config.yaml
activation: "gelu"
init_std_qkv: 0.051
init_std_o: 0.0114
lr: 0.00121
warmup_steps: 200
Each number is 500 + 40 x the weight over its row's rms, rounded and kept within 0 to 999. Layers, rows and columns count from 0. Numbers have three digits each. The size before them is the row's rms in percent of the matrix's.

# layer 7 attention key, 96x96, rms 0.102, rows 77-95, columns 0-95
093:546526454499565553527497479521483514505472562526548552512492457597518514541428515467523401515519494522529573443495477541478499519499512534448437546498492444501442542519506490537508463529422600580482456474564532420517521519484505498516491489453592531557460459458494506480488509481485458524
100:446519433515480532463536553565538476467528518396472560484518539477557510558530519514442474490504503525498443502430564460546454502421481472480509597499522534557522451472545446464513567451503556499534518492570529440463542517502414535488485537505544537526466460506440517488544509496513488463
093:517524484451519485519406449508458459529476571479519501503490448529554499559388555490556525499535539465473469458510576533512493523456470492490444565458543444492470572428574526528519534499565446461495477504498485568521509506522464460488510503481490416502499517537510479578530429541546471472
094:492502475491471544513463524402533477565438427519555515431502501564482468486522491462415433489482505553482501505441518482515504492541524482536495432492482426489449524541517474540526488485570560513588590561456456600518536504494522453473456490538573482532494498495496568512502492512475472526
098:476466503503536538625518496411515515516485527422538473444481527535456516584469506444475523573509549473558479485478566505572533498549438489508538522425497481560511535475499470497505488518461539484438542505532514463460486512475554483492398465528538510477510417497532486496441552506531468543
100:540522501566592436483406484494583501543435578411469493556450463498482454524444505508538510515503481515484494468496539464478595506552550518516444555468502525476476491508496556489454529501559497503499521469467462507510508498558520467511487487498464528464547455490458417447504444565486437447
091:510522462513551506497502451412465600470559500500443478439451502529431566476477477482472509487493482528493442467506438458484531576542440525493567455446487525571533545543513539451446530483463489509493561471520515456522538528507467455506517549435569530556483511532530498474474459465569425512
102:461487473545488396485587551558495468528498506557534527489500496414508509485539632447499537510514512480430433493562514500440468502479441468521472524505508473545509491474491534461506518554538567412509456453553462492524488487483485490476494498472488539537507463528437549574502482577505457478
091:541502462454504515546463491484537500478476460514432513532501493432436543473464545470547507488495523455474442561477435459560485537514491425547477495535521505464571411485489509514494503483503534506439514441462477541474420504498491569588497576438570536537534446447457478504533550446489549542
096:517551530484509505465512453486491512510538484539528494519459556481451544516541507428523507439498494496557496560483530501456540500480559508539559606502457517441514487541451508463494434556501491443554510423518543513435526496497466491572419508458538504580550531492500473443395451518473443464
090:490518478548601522517532478405546507500531463507511509572581471480482488447489498508530538547433525425468537411540543535439435415497470492535491454486497497504490535500506490461465512507518538492531554574530460514514469512555472474589519476481458512518541535503538539517416422477462483471
086:429533460485585519489504555465516513518502400484441449427421503455512586475566489522422493430527491530486543533533489493492518501587492530482496459491512613531557425497537460516505515447472558428506498531544485531525518484492504462473517515531539457500483488492516527539510557543509492447
097:490491523502532543547493504513491526472484448504480463506544457442476510476498445529521481517555543525527428504553569469546452542487512550575447540479537561503547489539454522514478492517489435512583399452427514501488460504466492501437488609556503499527501531441468504465485439530563413521
091:513415537478434494529495519505507419519534504508518421501466486553474531534459602506448439459484431439543529488508540562495511578454516569478506485442501473495556497496529483496529545542471509438568545525493516478444551477429605465545523515479471454478503482506503475486527478522457461556
097:496503553529503490471545465546480506539438474536592562565436506512520515531477448525446456512526445495463560466519478503476535482501463555400427504513422505482465496534456439443468518526465513413475485515588479494570502537510484545514481491532486546463463506503505532513509502586447494584
085:536482470465561537506534548563489470478561489498461449444544458483433540456501458492518493536543543525477510494466517502518542523504502503556446552510446540510441540493460466497516486532481509513453566605464416556552581519524433492439592463528527483439465538511479539470501461516460432504
088:512491511437492528403493539495542509497443477508477479482478488557472443485519632531491454502510551569521463483538545482473474407458538478515465490535552493440524440546461512395475568497504530466559415481466502497513534516565507462471455552528516478456513507562498524494511510489541445489
089:503575484530494491529488525459470568496510498480547479448543430535465522549449496532438515485496369504507538490518473528556500477484538501545537529476544464529501413574462496463548494558539470494478533407492488494444437547474548450545484534450557424460496465502544450489465498453493460516
102:529489535489532452556579597522446498478461512515566492478553523516480493498430451549524512566566488563487532485527521475517488528446453464497489559456520433505582469414472452529441430524540438486501465503501608547508437466515459526487478492562492499506469481506440516537492513510536482509
# layer 7 attention query, 96x96, rms 0.101, rows 78-95, columns 0-95
098:532495500547410499563511556552413460465462477429500463523556551489557527535563570498452491507535452485575609496533534484525533503490451511491541537535445566469502526453537501517463507465478559490521451473486463477509485466509487461488463498540500448530512452517432469540484570484570498445
088:513436483496588375556539540487501483509543560472547509527516476516467525487395539431490560511565449566494464566498545481539471500519500452461499528507450447494440468489489524539512535520503464471497522473500529563531525469529539453515487495536516407471501504402533538534542498517536483464
088:531455526464482458434490601457508470461448432520546455420501509509556502504557460580452484574518456560485479478457581506530469502505547488501499537520522511474469521502530495437490548488514561467550521524463490523508533491445511523566546553474503454517506522475510467459411524556492590556
099:470521515485553500556582519392492562444440503458513530490545508520445456510499429450521458593446477466514548473552491459530479492440455520523503521509540499544527442538506489485563572520487568529438464530498504503508534515485492520510470522461500443489539376475498428487517502482551540510
097:537449495517565493513460546552587577495495589500545414548545514512439488511467531518524511519531488473494440517490565485446554462477505404496481496534482528427483426495561522491505524496478456514461558428455498526512503429554512511552472514431483494428516460447533526452513458517506489485
087:467493468481522519553507494413477536424546463541449482461462525519482564522467521431447521533485483523594467525524432457484489435460534452562502485523449484525502499568539564471514524377528515492420547577449501498504529485499437500458538456531511483553477479530524525468534472477478512537
096:500456484478450432491513550474548445513515513457525541507534427511456544512542545522549521530494438462540437533538497490471505549527533526484443495511469495498507619430516466490471483471504549494516497451550554470533512450554487459498551461488461572566519460479452468594478396491506444475
090:565508482570512541613431422439459503501478512534475505500517456453530544495537442449583526486466536421498454521503445494584555505459527449553496552521551564486449477491551506460488492525551488506461465506493546522467459481523539481449578480437499466479544517492471504501505464462544525469
080:508529538484454505480523430539490530468513475496534471515472508493495551511483493461468541551566431475534467469524533520447535511516516476502519528530461512412478518571455508520539513457472491501450468491475542593476590496441527609497469546408489489504506513623554533529442449461495457480
087:514539447439447493464499498418513492439583552614574545502461477508499442519517528490548503499479496471493508494503563486467474432566501478470524456530513556511455539486465507493494543510500463495513459560529547555458463580510434449550468539429468487526550481491533433494550473538444513468
077:480472434542410487525504528470574542460448481485462511484536531506525521534571476546485484501490539548496513515510508617495508442519530443525472513518508589532539485452500481414541526456563531506513512554436479516501521428477441496422507534537438477462476415532549528535510488535490448465
092:525463512506532445485466547517461482465585496518481411512499514447411505482539545474510474549549572515522471521578446485457496430496533559486499458479472508494514456528464516432560441510550427542536523488472548438500529564479521514444513498511501411528471495498425499529483409497511544540
092:510508551500514483519572516501573517537493494406530455395514449489506448498491467501432512512484438544455565574474515513525516478505532470492551452514461411501555511512411476464514478501483514518517581465523458567476430474461548469425510469454519473571534496451484490501507553507539462530
102:464563498456520524444476561486523505499347450473518532499500466518505467445458516520503502459498437491475517547567555528450533436497423522445501475515474468549544551473500464521452519501482532515541473459541525422524553516565504535489492452539494552482488517590514527485523461541524447573
091:462501448511493463429489536537541513480523469488504444434424461541424541495542509449529511483482466540460484444505510566452624482538483476472552533535540533532497462563466516481527512524510540473445526534478415509515526508480538461523519589552581489529400493500451503491495462490555494500
090:528500533476462464436474619501473567480512498522537433486488425525573549452468501562534520534481522572550513490536590533466508496494485485550459490521497543471442435474490559448529437487482503449578482552580483503528436498511493519493507562526446554497515499510423497502500531464473470480
079:489543521406507540579556526461466497454490515508524552494510475589466521564531498470496520514503463515490505519510545510542516507543516532534513512442511459541549428574448464482538442488530460571568534454467446483444446493510527504513505497426471460468454445557483405500430535489444545506
102:546569532396512443560516460542510471458488513471559494502515478447470431467512510506571487508521450454494552439601489482517433516456531546519468541470520522546576484476514540521492445556477508506507483451516534429461482510533458507481474508543454453474439476514515488511572402479515547538
# layer 7 attention value, 96x96, rms 0.0764, rows 64-95, columns 0-95
099:488466520526419497558459488488514503423498485498573595498535478516532453558450505469469507505514460453530514510478489482518497504491585512499564427449437551583494543433583511501540474487493475488488569589429535465469450511493447536465501455517477497507472552532480573496493489481547434502
096:495450438454551478513453515510448513450485531496486439505562436580492502542483516480442501490519513452565562519414473542490468483497542460510487494513492560542517477482490471481560483544416404436516504499522499489497514508584555497518501450546570602463515499463535549527467471530556535455
086:507534508512527532470499506482441520453522445450550565504491500516472529412469510469442557500517548561446463515569514542489490524509546442577493445469469550541555544565471509478536471593454492447453486559434503501527523495496454564565540491528488504467530522530437500507514494606469515458
082:502520471439509440510455558520593578518485436530550545454614499506502472440462502482491462501478488509544492524533438439497445512454507544523485513426512555523461471553473444509494468495500479473471486486528454477553448488447465490471420492506477439508473449508528591475499516419487548453
091:505553451492432474553507439519594531516501472465504536483506536498465540515499449514570482491446463534530497417518484514443582536516500508554397486521542481496514509570521499546531511496437532533490523529548548453549500438523496490479452568466494492386494500583548465485516565484500525496
098:511489500550531492510495423493466499566520564550462529475525443454506482505485489460529483532473527518515450481552525577513535503501572516475474529524468501469511465473477485451519422412512510528505525510463458440488502493595517458486483524569563531541513593624456421512467524477498483426
085:527475454510455483410461479525573493467573499447497523535428505458509591491485502487456510487558497498495516572536458478510514529516494493545489440496507544458504562454549533396499454557449561477479501503547481508462515478462485491552497563511471506453499446518535573427503511438445491588
086:447549519458547508489505527589483494510451582462524495559510501475476550530545453488501479429543536437534472599558506481521442510528507497491495445521461459492531578471533474487507478543484496579489512492429480473492474497460516467597510473487519546525486491537416431504426576560527500501
087:485523603500552521564524460536516554467513469483502621462512570471511585484498554506515515524560519490483477466524423457510453496579458527465566502502454509457474532507533497450515521507427460470562462513492460445594464550476518481511499530497501478442576496467475544452469510478529485486
101:422492526426514499487444525483435416495433489518449523507555537523430535552504518447512475509568439424473507512534489494520541513482494434541440509564544492508515543530493467521481444512540554518446581555462541473499526563517527435421506490549503541450488500496529549495491505466420529479
095:479490472565479525471458507506519436506451508576490468462471446534404545531542532510494505510471472534512451537619540550484475520462441547506509496479484446555521528482533516440559471479480560538573484468549500483501485459452491559519498493478557461531546507515424585423510542526451541485
098:557570520514513486599470486537501460564469420500421523570501574535542439480478473456514507439498490505486448425500540521514467476453491518526578459484495501521509489529508477496490500503553542470454444478543496583448486529480492464430499530495549501401529451513495464467481448572501482563
086:449494517483445502443554529492475518535497584510413552468528487472464508505492465476488571538473522536468525530532477497499489483479449518501534493483408485522478438520538493494604548429530594433525507398473543484450520491531483507522558505518531474411482521570493547488531561542478490535
085:475521503548463506458474517531517545480490445445472525511498508526469485501480575520534504552526466530565467485414467436514470500608468469443543491533454470496442550503431478477541491559539530459396480482565540465504508446554429479514538542519570485557504488536439528527477469485423503488
087:496526495537533603529494549521456483564484523504611517465447454458545466468487508451529472535503461516498526505483453511623538589535445538484469440485521519563469593503541464516453501506529481426472480478490517505487495473574544542532545494506470465479485472492547508466531529444480473439
086:535504505578511531521486474548427449451529422501469469535479478498490492525499481526496501574558490464480521525502521522466541511511524516486514505498564418495533454448506452471510542388512543508433534450501588530506511469541481479582450511504502427541452549469488496494494476543640508490
083:455493466496468498509516500556528495464540494546466485521473499471485500443518520530468537482561526431571573550528569531472451502427600549518506512550514459460494534503518523449554483569456484509445476492527470479497459532498536539442529525544513392422447476433471499433535442474474523552
093:463526470536450533463510508610526482452498488590557404469578442471492483531504480428484445466515496534522474494466476609492454476502516518484539502498503517462528417470492520485466490539581510505467479510518556495511525448455507524518539507488480482520535547552494494544534511527578604453
086:635501584526419460462494479529545524514507471590500605478534510510519484491463487500505565477472542497520540507463493544467424535549537509534489493472493441528469486479519472560531518547430514528467553488453506539564534450536512481532535479453479476510455457510510464436468528553516541442
092:514504523596502484526467546443466491495473507554546522480521480509529470500446472568517438549460543432500518444477527504498489434516514445526556427501444485524575515540532448562498523482568517568545481459516540506446508504488490491525495533568520524457526502566575509495385434476519497439
081:501453465444464493493532418515438487444465503546561534510456496505452462550497457574473452534466497529487486465511471518536467500534485595462483551566547420541483463496531540511430471493470472515446485496480557595557526525489543484545512505556462527416507570558500481455553505511470460484
099:517509455559531502507492490542445494465408539471476503519511488447509472582523501435495501441511444494508571495523498452549498508524518545573473457586531571494474424523474479584524502568584503517495507471453475472464491506479447443512437464560551515512479556569544515488500558549514459539
085:441448492403418509524516469509528490536482500530487385493529565522530524525492497407438501499541490518516522441537496510550461496539463469537538521475502467500499425457543520538459505486487519486511476510391438517509503469508542460519497507530499520391478543426569529566555514532495522487
082:516518460575495473547490470548465503429490574546461554488531495552426571496514479551459480525510530512432554469508470529542538500454470466519525549458466496490478468428498566559523462583458487535489497567534515495505509469444542504403507510567528541475489511440444505520450554493488455570
092:490425461552577496462541418457526459539518485538536607500478432510523514489517467579485483529540495559520485479480560456481496530457448491478440541522508494525446452479461449491471519447524492507569558511500543499546466475442567519460489495502537507440539470490488496550506557402485560459
084:494510508469459520433447486455520503566458510423544506474519532545552462386452449522478493513530469517490552462564555506489477601485527526526598475478577528453458453472548534468535434511533527461535556442477445494487547491464486490471573510470496522452481547537470525530526510456503502488
087:527419518460545470498548477484501425538543489565459510552480462540546477471529569543462491506478509468514502435492452458486549492546535563523563592505498474499469482556504531426535559503501492431470463508550482454432583535520529519462439546522447512451520494499506572484536527427454510479
095:569451572497538503553471499470507460487538498508577492519493529522476466472485423523525519407500492573531450517466417490514508460544481560430432480493556521510503549493510469517508480472555515453456602495484503423433426533485499523488445483494539562505531507485473566477481537532552553457
089:494534477504409511497470590500492507505491537483446507623519564527482472556439468484524479508548476527460515534542474553446503569547451467481417505484428509512480520460488479484507495533479487540479510494532543479427501460537453491497485576562481486537511481471570397512451539562450523514
080:505504519471544492517512533468524483479557553467477533453454493511493504567462454495494522479543531503408493511537486549456478538490559474500531493520549522516475514489517467508521443452510431407554473395538497548506480436489531498450565531503568462527559609474564550516438490528442564521
078:485493503523492418506477513502528466487476454428524488487565473553537489557554461538512549626434516473531587506538509517501508510482534514567461505527474474476440475525491447462439472508525551468494452495402505448552453491475427495515523495519491500501481480517511563501436397482515445446
091:526529467479527523517517548531477578534489467543528480454490516509522455468557489533543538494437544521426493493579508401501490501507425449486501516541532487564477483406486579472529489504562483430527560552486533488497541524567557529514431437448553517488473466498470533499466530471448565528
# layer 7 attention output (transposed), 96x96, rms 0.111, rows 64-95, columns 0-95
094:496499435454438503527606563516491511585427459510602529451568573548534479482512524517491468498526467571519552537498514512489433486449493494495529460431475516528516449583484469462436550426568534468493468545467463482502529485541519480441547515485482496508464510484518495487453525489506466465
093:516515479488521597474498544509496494560479447503492476497580409545490563585523525459489471573462468538506448499474554476502575519486502459548477419492556549502510445511506478512457565485523500459485487551455513499521430471424601493446503529464493483498498510466421497504450481511570480525
096:498512518521433508476538472507545465496462497417512543466469545486533546482480509501540580514435470441500549400429514427461510502463487495463537545528521429571455525488505513448469595487539583473435536519540452506558512504473543446488461463456531536495500465490497554529529528527535552548
079:545417498549476444468523471494499466517596479497539467533446492469556502458464550437513505474451505473453479537473500525502552497498448455505458468522541500564566456501586512552492502508496581434452510494507560485489527453533598475437522457473508477509496523416525584485551493472450536497
092:555501602454480459507527533522533524449481507431467530479490548512536485477491471520509533471540560531482440507494511490519469518465533424484489526490562431406517593422485487504498517479446508472562448488489590443558491503582496497545458460481474429522498559482476524504521463568447528504
096:523495585453524418516452481437517516524402514504520505499560543551483545459525515502570541522589526491473538485499502441503516517489461548560475506459443463479491568515502580487500541551494488473468486448511407452559480516368503517537514478483435521491529453471498513503508510528478534478
084:500506590504461436546512528586507536519468448509546554500506496433468396438504449543477515471536531466533458515461464488519475463425572508480526516500501502518467404524462458500537482473548495478523556505501561516501468519501508458477481488470539460501475541430449528526602503565503523582
075:501459538469445470388457492532502524474537453511455519482452496508507512439507508479544506477417515570520535489560498493481483525534541499461443544486509466508462466516500549514527498516474491436559526524458469516491480561467471564464455617560496515451560494490505559451491609549553439510
082:520476530566497418498504561518533494591550528452498470493479527471591520517549516479454562532426530564527497428424458468442516508481487470485452515474485500520467472565484555540542512515479486470489566581506509553482492411523466501531501457470500475511497506486522486506444597428451510466
100:445465458470551474487571493548473478522561509530497477480524465545402586438569508472451482440447513508512512523476575493486489526454552463499469395552527549522430467554472483430520522509508515547519492549489579485526522442519472521572479501491548517449509500498503463530518559454526466460
089:507447537487555554475460521572428508521519566522431532464517549450456525486453527461573521489549504462461529472506420470496482555543525502502462535405549518537486491499493484514443434559542484486460495494458560488475470542541483441522567490443543536509418531512457521428494471539459545515
099:436556464560520495482519427488477535469537577449508471455567531472485485441500475525438509481440514498508492465518551535532521484490530530556455513549506503461499509500477483555451482485449520602515549541585513423509533468571464513525563515546479553438471501470476487507512422457539415471
077:490479523426496479555535537420484516531551504488520457444499557480451551499484529497538540435526502532479526389475417542530488460530503483524535539483468417527518570529467463519607438502491504509478530462458503525480501489488428536535553427468500526546556547551448551494491468519528488458
083:432595554508518482494525541559522470561478547482552530544526468556491504444490394493517476418417555481451465530511466477451510485594488506537507545443545490480548467468522470495535433462475499503509511528517452574445493489451517445534475478459517469522469526446535525508492514471564553522
086:524466540442451525479542571537526528486496487581517486562552464470497582503543555548442560465463547518496460549517504488480431490498454460486501473473455515533519518565395464452538534472395491482497507486534431445489462570509506481480456498536572536543489515489515565465494448488454500517
086:423522491513511484467503552463537472537512494551487536555463510513530473497541522545451496599454540509511456481484549478503426480470492519548457472472476460567504563540515504503483481506573486514490443461462426464475423515519485495537561499513491542527535434463495441545477420509429572610
082:496484493481495499509418548502459550483508531564524427476436510401494516523477435509458456503442558508480478447559527526516509524477533501509500450549583540520456503481537434548454417455462509533445511547513564522508553514497459470438562490506513492566483434513548474484489530568485543568
082:485462447459551497454490520492518504478516498422460556526499496504496491452432528461517548542404517562469548421552516499546544495543541587537490431404491441490529536471514582447482552550524431536470498458516470502592528500480554493499531457496528525514447503442490478538515486502465503504
085:474534515520486526529513496491461452515456410440478459502513508515581478515491581561508541494486519520548513523571467514444454500472524520576519577453539526512463501446546519432455511458486519417484497509531539518619494462423488518531514425555508504496484453475468542532449468463550451468
085:473507500498519448513508542550427442552523533484516497489516516534472526588484531469539526517516495525518441439452549442535561497459391503515493501477441482462574465415527553484456507491487470550489523481602456427531461552506501494479596480450487551473546520501521490558465505529501450472
083:482544475480485429568494558563525500441595518484411502486488515448508504533455522443486517491489513499500564525524536537462494583505516451475509443478443526608561547408484509488504507527463529530501511491477434512448508459497419535543471504476533513565480460477469472557491503529466425532
089:448515441475511511562450469470488576569473503472458541535567463536445516429441524466472538449549523473474446530503496526477459519462539437429465393554480486466530536459495502495495510496516511439514495447543492488505517563523553498499496511506529582493568494514437564550431556538509504529
085:447475421459567521496514533479481525507526487467413463507492573506477552457487544493467561487548478489560461506529517535467544493502484485537518437497503487469533557518492421501532539505493516506492565538511583537469566457440512471455489500439479406482408467599506448545576508493495490502
090:560491437522572529518440481443523505578546480470476522495516533504455465531547496484493495448477554497484479493532480529419528523431471447553499481507520476511411487524459479413476508478562471549490513499478573524533493448539488550537601502401496542551478539529537422518481522516484464551
097:532521548527529446459530511453514515498600504546462537449522407492510473450483528438461469516495537463483511482532489449441510518414495504445472574443470521534486542510505533606536543458531447452506482504429461510535544503483541512545526482496507502551539512536596498508541449455460453448
079:485473431520458437538450517551547532516534504513459450560477535471468521483508498463536538511474530490497493458448440538460521504507538578437504571427427496480540575564532464480438568482537560486532523561487530525508558455533520428509469476472469507452515505478502567528501414488549446466
082:483540476448515442528499450519468459461529508506487505569534497422477532542475419521489515536581516456469537505482540549452494523490556482458455495539447626538559471421513440553542479467481442536497552468426512487514537450495511497529523450523480425455511503505555554493552503464503542513
086:530465478508484538476508544487463529509529488471543523482532481533475477530485511466489508517539548477471538521582477421538492503445512487477447562491469492608417481563526565420527496543414469469511487560523384506535480433544521508528457460539506482427499538481500571494551475435518530504
092:517490506493497434472541527559532470487544493468542514423486492532458561484500591563540502488442497501487467547470519515475532474495577493557564524533503490474442483474541487403485474495505486511438548476588483468518419509464494491516493524401492450500529480494393510542532503466481577566
086:512503468586466483487537543499480513492437513490497563532462474493480439547564517510524458457499543496540502434458465512541481451510524528488474490507355524496416501549492556493473543486490583459554521407476494520500516529500507505483497511448620499515495467525508552475541431510573493481
076:479493504480513513502500512536535527563468483554514493556463529460464557486491531512447502545454440416460437498500518524500476534480400445489517472483482423521494491529516561496469571519524537464521443479545522508506444460471558500537556490445479475492588431490567590553423572502481466521
084:499459423525502501546505483558450448491525597520473504475509414537497472460494552539568567552492444503547595477492452506499475508462438536459504491456487509475561495450527475531517487431409459509506494538524508519519474442461542521557467466489507546513535532468484582420548480450495486541
# layer 7 MLP up, 384x96, rms 0.0825, rows 0-21, columns 0-95
076:504486435478612488470483441600509471488530475503490456488502489486513538499480461546564527483585540495483529512526531501453454487552444461480535490593442560488594467485476504492488464471508471505425479507596481518497502524533500477497541510487539526546523473486452479449457452489585474417
098:550559519540514495515496465559500469515511527484510542470548444472539447490482507526439506501551465501561564534446531569570517493530501442517525470523561456495477494511465480504506377476560555453514450536503475438463394493460535509507507489459477462450513486480506468541527557484545383502
101:449438478492480534536532506518448494472456476513577440526468475559534536522479480507428481498511502435507445526545517438516560466512525573463459487549492462473530485527522530596585485445461571456470466519609484460496513491448497527478509446477514470466516466513450560498521450432546549537
090:484522550497493438492491605459492514431472478550498433547429473547477525425522501528516486523468517522459537495501538531529458519437500521542469620512485502541515467572528422447462522518542518508524488486501472484590482594427540536498468514410514508476497500438475496484526556515504514490
093:522467472453451500497517655444493484529528488478521463501515559481526515479498546476499528456496527483480464553516445489501500534411477550463496398576442522506473529507556513567554498474475528492544437468578442451546526475488503542477524517413429495529491461525469505509504455511529481462
088:503495531484401464510479528504498487537466501453533489440562449466525500522566555517539534499566468464600532558468504460545459509496453549548531458481504533460493485482565511554523454497501507387470452518451440570467473472550505595478554510480477499491553532479489490461473460578505490499
115:455540505483523554494508482551450494434525473538455514468538501445432469504476524530535481606524483525482523518505489448517475469427491455526541576513491428577524419519477517494464604394509521529455547478480496506518551413555533487481486429469532504483481477501495456505456517523524479558
107:453528541474434521523497502502517502461454540498513467582521521532456542531439423525570480499535499428496514460457575453594494555482460519435511521494509428482489453511511471585455496528530551511465447461531506488494521583484503524529480449503509536410510454525501486400538463494551525474
095:553507550451447494545439546528487457542508430440489481515574515543444511523515505491509478535529441493503437579585515496465489521486541546522537479460479506525495489509433536414540472564551502569532473471526512516513405562463482542493499523495474479533497491498451509514378437471477476540
111:536541523566486537465488480426515510455449569520472475529449502451530469520475493452484505451470469450533495514531529565389522524524559488447513531472488446481473564412521490484536540517420478511527554565494479569460488574482537566478535473489512472527518478504413506541526488525431482445
103:501444492477452563542433551566518466504500459472488540513525479524600549490568497466451558487592540452535496515443593460483440477511568538493478484458493456508510465529473481517497505504477448503458492556478549531475491456449498398459547465438498544517512490508534504528458563434509517527
078:554532515557524485481459474500474598466506380547556507552523496511496524509483514457545474540500487527466557477448485507492457503495482564509452521540503573547506427519495456545443473509519494450469460541527468554484421540484446501600476461552551514448490534511444498522455443442451484490
109:450537526535609538422458539502461512461494524448515477482535441470417444485487559545524532503560474490506529519472588476440499478489513510488526460506560467507414489495523491475509542506498404552511559459510457547557477560519526492464524541519598481483524474518546522438512509499445489450
088:498478540514516466481485476506572470559446476481572473500446555430455512512479486554445461508429630524464550513453491471441468526517499492428550469434557500563478536542511440490495481501503456481480458501489485498522478582491501545560486502474456579512460400500491513471474454533505506470
099:550541500568493520487443570543485479506478481548551507517483479507439468504523457528510535403464540431525467540568499440445574501449457527505486502505504489441440424537450460553516448456497470458532459442481574508586497515473474460510509481505502476469491536486591493523567470467556525527
092:507451523479484501591480446467454501501485523482481418549559527473458544388505525475506570472497572461507503577546519505463466544506459405510460553511468511578484532512477526483514533495509483534509432526503497468490495466593531501463466526451494489570463488463567478451546443512441531483
093:550518500428418518489494521463567495487443481568529490490562480419543449501519523483495487504493476447568477498423497504438423552550485439501539491468525474435505484473535491560540494459504502517515500523516497526477442610492523414583498496496503511571509436534522572504541522548461512505
099:503531472506478486524491489530471362500534517494470505506586480434567478439533504449448532437479480507563545547480515433527496622471532463576493514437462495559527518473552483549521419483510504497531534516496491562522478476521491493524578463435469528542515544486515542480485527475465487511
084:469489481520512383456481479512604491525502501514509537501502537429512522521535551499524444531460543527534521449412475602462451538501499526497488470479510524530484527494427555524556478494507462483588469520538429453483522484445491501575583455538449496501485497443550483450525529512476513553
096:482493521565510498499535456483510497532563465520540579524501453452544446510457490532571520559481506456535514500496526433448472497523533490458483511464484550430535506449427536452554531455566547444449558481449440469509505458493487449497526519538500532540535495546465458516461415441433416534
101:470447465518517438510460445461478501539487486570519494491491491462497492438534545578550466510541531535533555459470529441517494548480491513535451506437508489526507517444540485465596490439445528443522511479520583443490573551515522466576452475505404466521483508543562533520482452504553565501
105:445515496453445521543543506469502551537492534545501491462526491533520457450580566557463490534476491472492502588496498500466467487541554547465474391469402472473531510398545449495555530472537524504496493447489540469561497511503474490510433470462479540459510448500534606483500548482505536475
# layer 7 MLP down (transposed), 384x96, rms 0.0593, rows 0-21, columns 0-95
086:462512531482514503467504516597510520503509500437470505502481537447460506455552536478491489448510463515454555399494518486490487521441519552446537548491426510432566567539571466385459502510529524441462482481494465573537495509501490531515505607480502459505499460489493544435512531530558478538
093:500416515480581449468511494486519488521487488527482577477473528531547471560500561500439478513475520477462476472497542511437494465533509466564558562536463502549474491440514475509476489515505458431487424517504440491569486522464464540577452452518495535559533475454501486462595432560482586530
102:475559433520490451482479535465491447580545431525476484394576495463565482473484496536550495509453455570549510482453493488496479475507549495528449494543577503424524468517492428467542509464557507509500513495518519550487541483534513514524482474618444485496488462556469439500513527471505505416
109:515430456532560499504507515481447533511579498477545464467539504527489495546542487543428471468489451518574471539557578453491470488479487495463503491560400542524484484472467519519497499445480541507539488441557488505450523506503529457445433568537561563532441545499382483503519520463466462500
094:532424567578533428535532507455493469486495535470449463525503512513522461474443459436510412508435541503576516420492541551512492521482525488506516499517547497472424558555470524545589490497481568482525536489466456476508486440540508553463497523555450492540508466458522425515447488525547485548
082:540512511533495449507508494515529503400489554513495497496487483496516514552477503502508479486486596469462452500444508533466508521531530477508525574517511602483464496529507494465591540509598450530467488473391475470487461503507493533574506549466489507472572404475457529468401530525463521453
098:474505540478462515548482482476528517533508479499483470458411469504486526508531529539509515388505514483407552543559534535532478511533456478596554515509514493521527475449514449502510507448465505526501532549502552494518554519476451521423506472475452480427547420585485442514521471482420506593
106:487515534538552483470515531476515514516491489491524462470520495552488523485489491493366514502479468441505556518493547519515557426489611515468510516509471543437461435519576525451519523521592514530462517482443396507486487462504475484468470479451544459506564552592498491437499482551534534511
097:535471474504471488528530483497521454538418446451570471483521530437480544563506447527430513479512405451506519515549526447538479475542500525559566591563495460504509409446525493484523540541512501495479484498508545539493501467533481477515502431477540402537516484566490429543471535513466540457
094:546524510514534612499513508521522548523570598515464519490558494548529481446487515539506538491472434494430556528508501511452610482519496453486555547528476521506448460485455492468474497543436495467420454480448520555538492462476462447415541480470491534437464555482504478454488475472483521534
104:476380480594532531503447524540515452469502483546475501472463520435436545495572515463534540497464509552449533521478464448516512418498481557449447523501479512528532418505473466564551492516500494545583544531527498527547530473440446531501509475543510490454463555485519433529517561464489516487
083:489479481451525540512523502520483510492392460452543503450555500521467543540567454610517477483561501525554498498561481519536496445587500518515430500544455498491476476434543531483469471480542570472514463435485568521471427525527488526456534435483455493506579512494517477506573506475486464441
104:465440485511472498420529509448455554444542490483450505490541559458552503555531495431483502486519515501466535583468466493454460587518435458473528511471517526540541466450535486537517476453534530525476513479549493419545493462481491523564496503442559482541496430511406519553563524550481570515
086:531527465482567522484519551480456465482559495541491540453516484516526489461538555536475504518481473453512494552573481483528498462494519498541448395547503482519497523493535541501551555440422483574533507527528516548470487437514493554517555491528444498443565439505435410480507430414449458483
102:508521441490549527486537438532449475552524483439496463491571525531519535488499537543431491503494498535460588467532539513421484540559497512450436555450485549549503457541403464512479458532586485452466553563489467479533446503468460541426538494495527493527478459518543466514549482499469518570
100:482455415579564496492457516466486487591448526463476472589499508459509511432530481502408461517405504432502556474506485487575496499482408504497520534421490485563562500508537477543531460523552527491529521484524488540507525489515532547554465509541470524539492515500498451495459539453497516427
102:499508501523485477481522532530454509523496569479520576522547493472521506544546493528526474589482554450424490485483454462425479532502555515561527437581481473494409489469456534522480535506448487497445497477499459498451433516467427507502584552564487537444519593471502479514462476490511570450
096:501453504562511475433457476505515554541508541562601494556522482503529468496472474530527505558477470445450512438537485494440521535567500521443506511498507551505419481513490536374480525576438513445457467427470553456518521554522536456545452501523504489511484539486484515502568490559500517449
095:429504416504505498538468448505553502455583566540544493419466457614465515475459488529544519497506469443458481566540525441529584476486472542552473539519470497553483494486522459538483528514455523532503512517548511488437490501509534473490594458464444530444527541467473505531511496475431455514
088:532489507488491548541489441534531491463518551543472503479494456478495427521507497495544504429536471432436501495550555433505607534525440488493516515562555489496559461435500447477455532489495470453492516480511499513509494464521439522503456475552460618493497621520529466472546494548511456440
107:468535548473481503536523521461476493493541475440465494502485487511461523474563400445574504451532490510520476580509513535511458414478455568568520392550511481506458539489522498481481546481442519531526506464509523537450508567482535536465525569523464560452469501393486537499503541470564471474
106:527530569453458495427563458524515476583590494486507472512522527440525475476453481455554426455500589497519554431489414465491495548495519491454605552524578483550500520503485568536505506535526487453498487546469510465527508460483440437481506466552469477462517499461516453522474492512516487534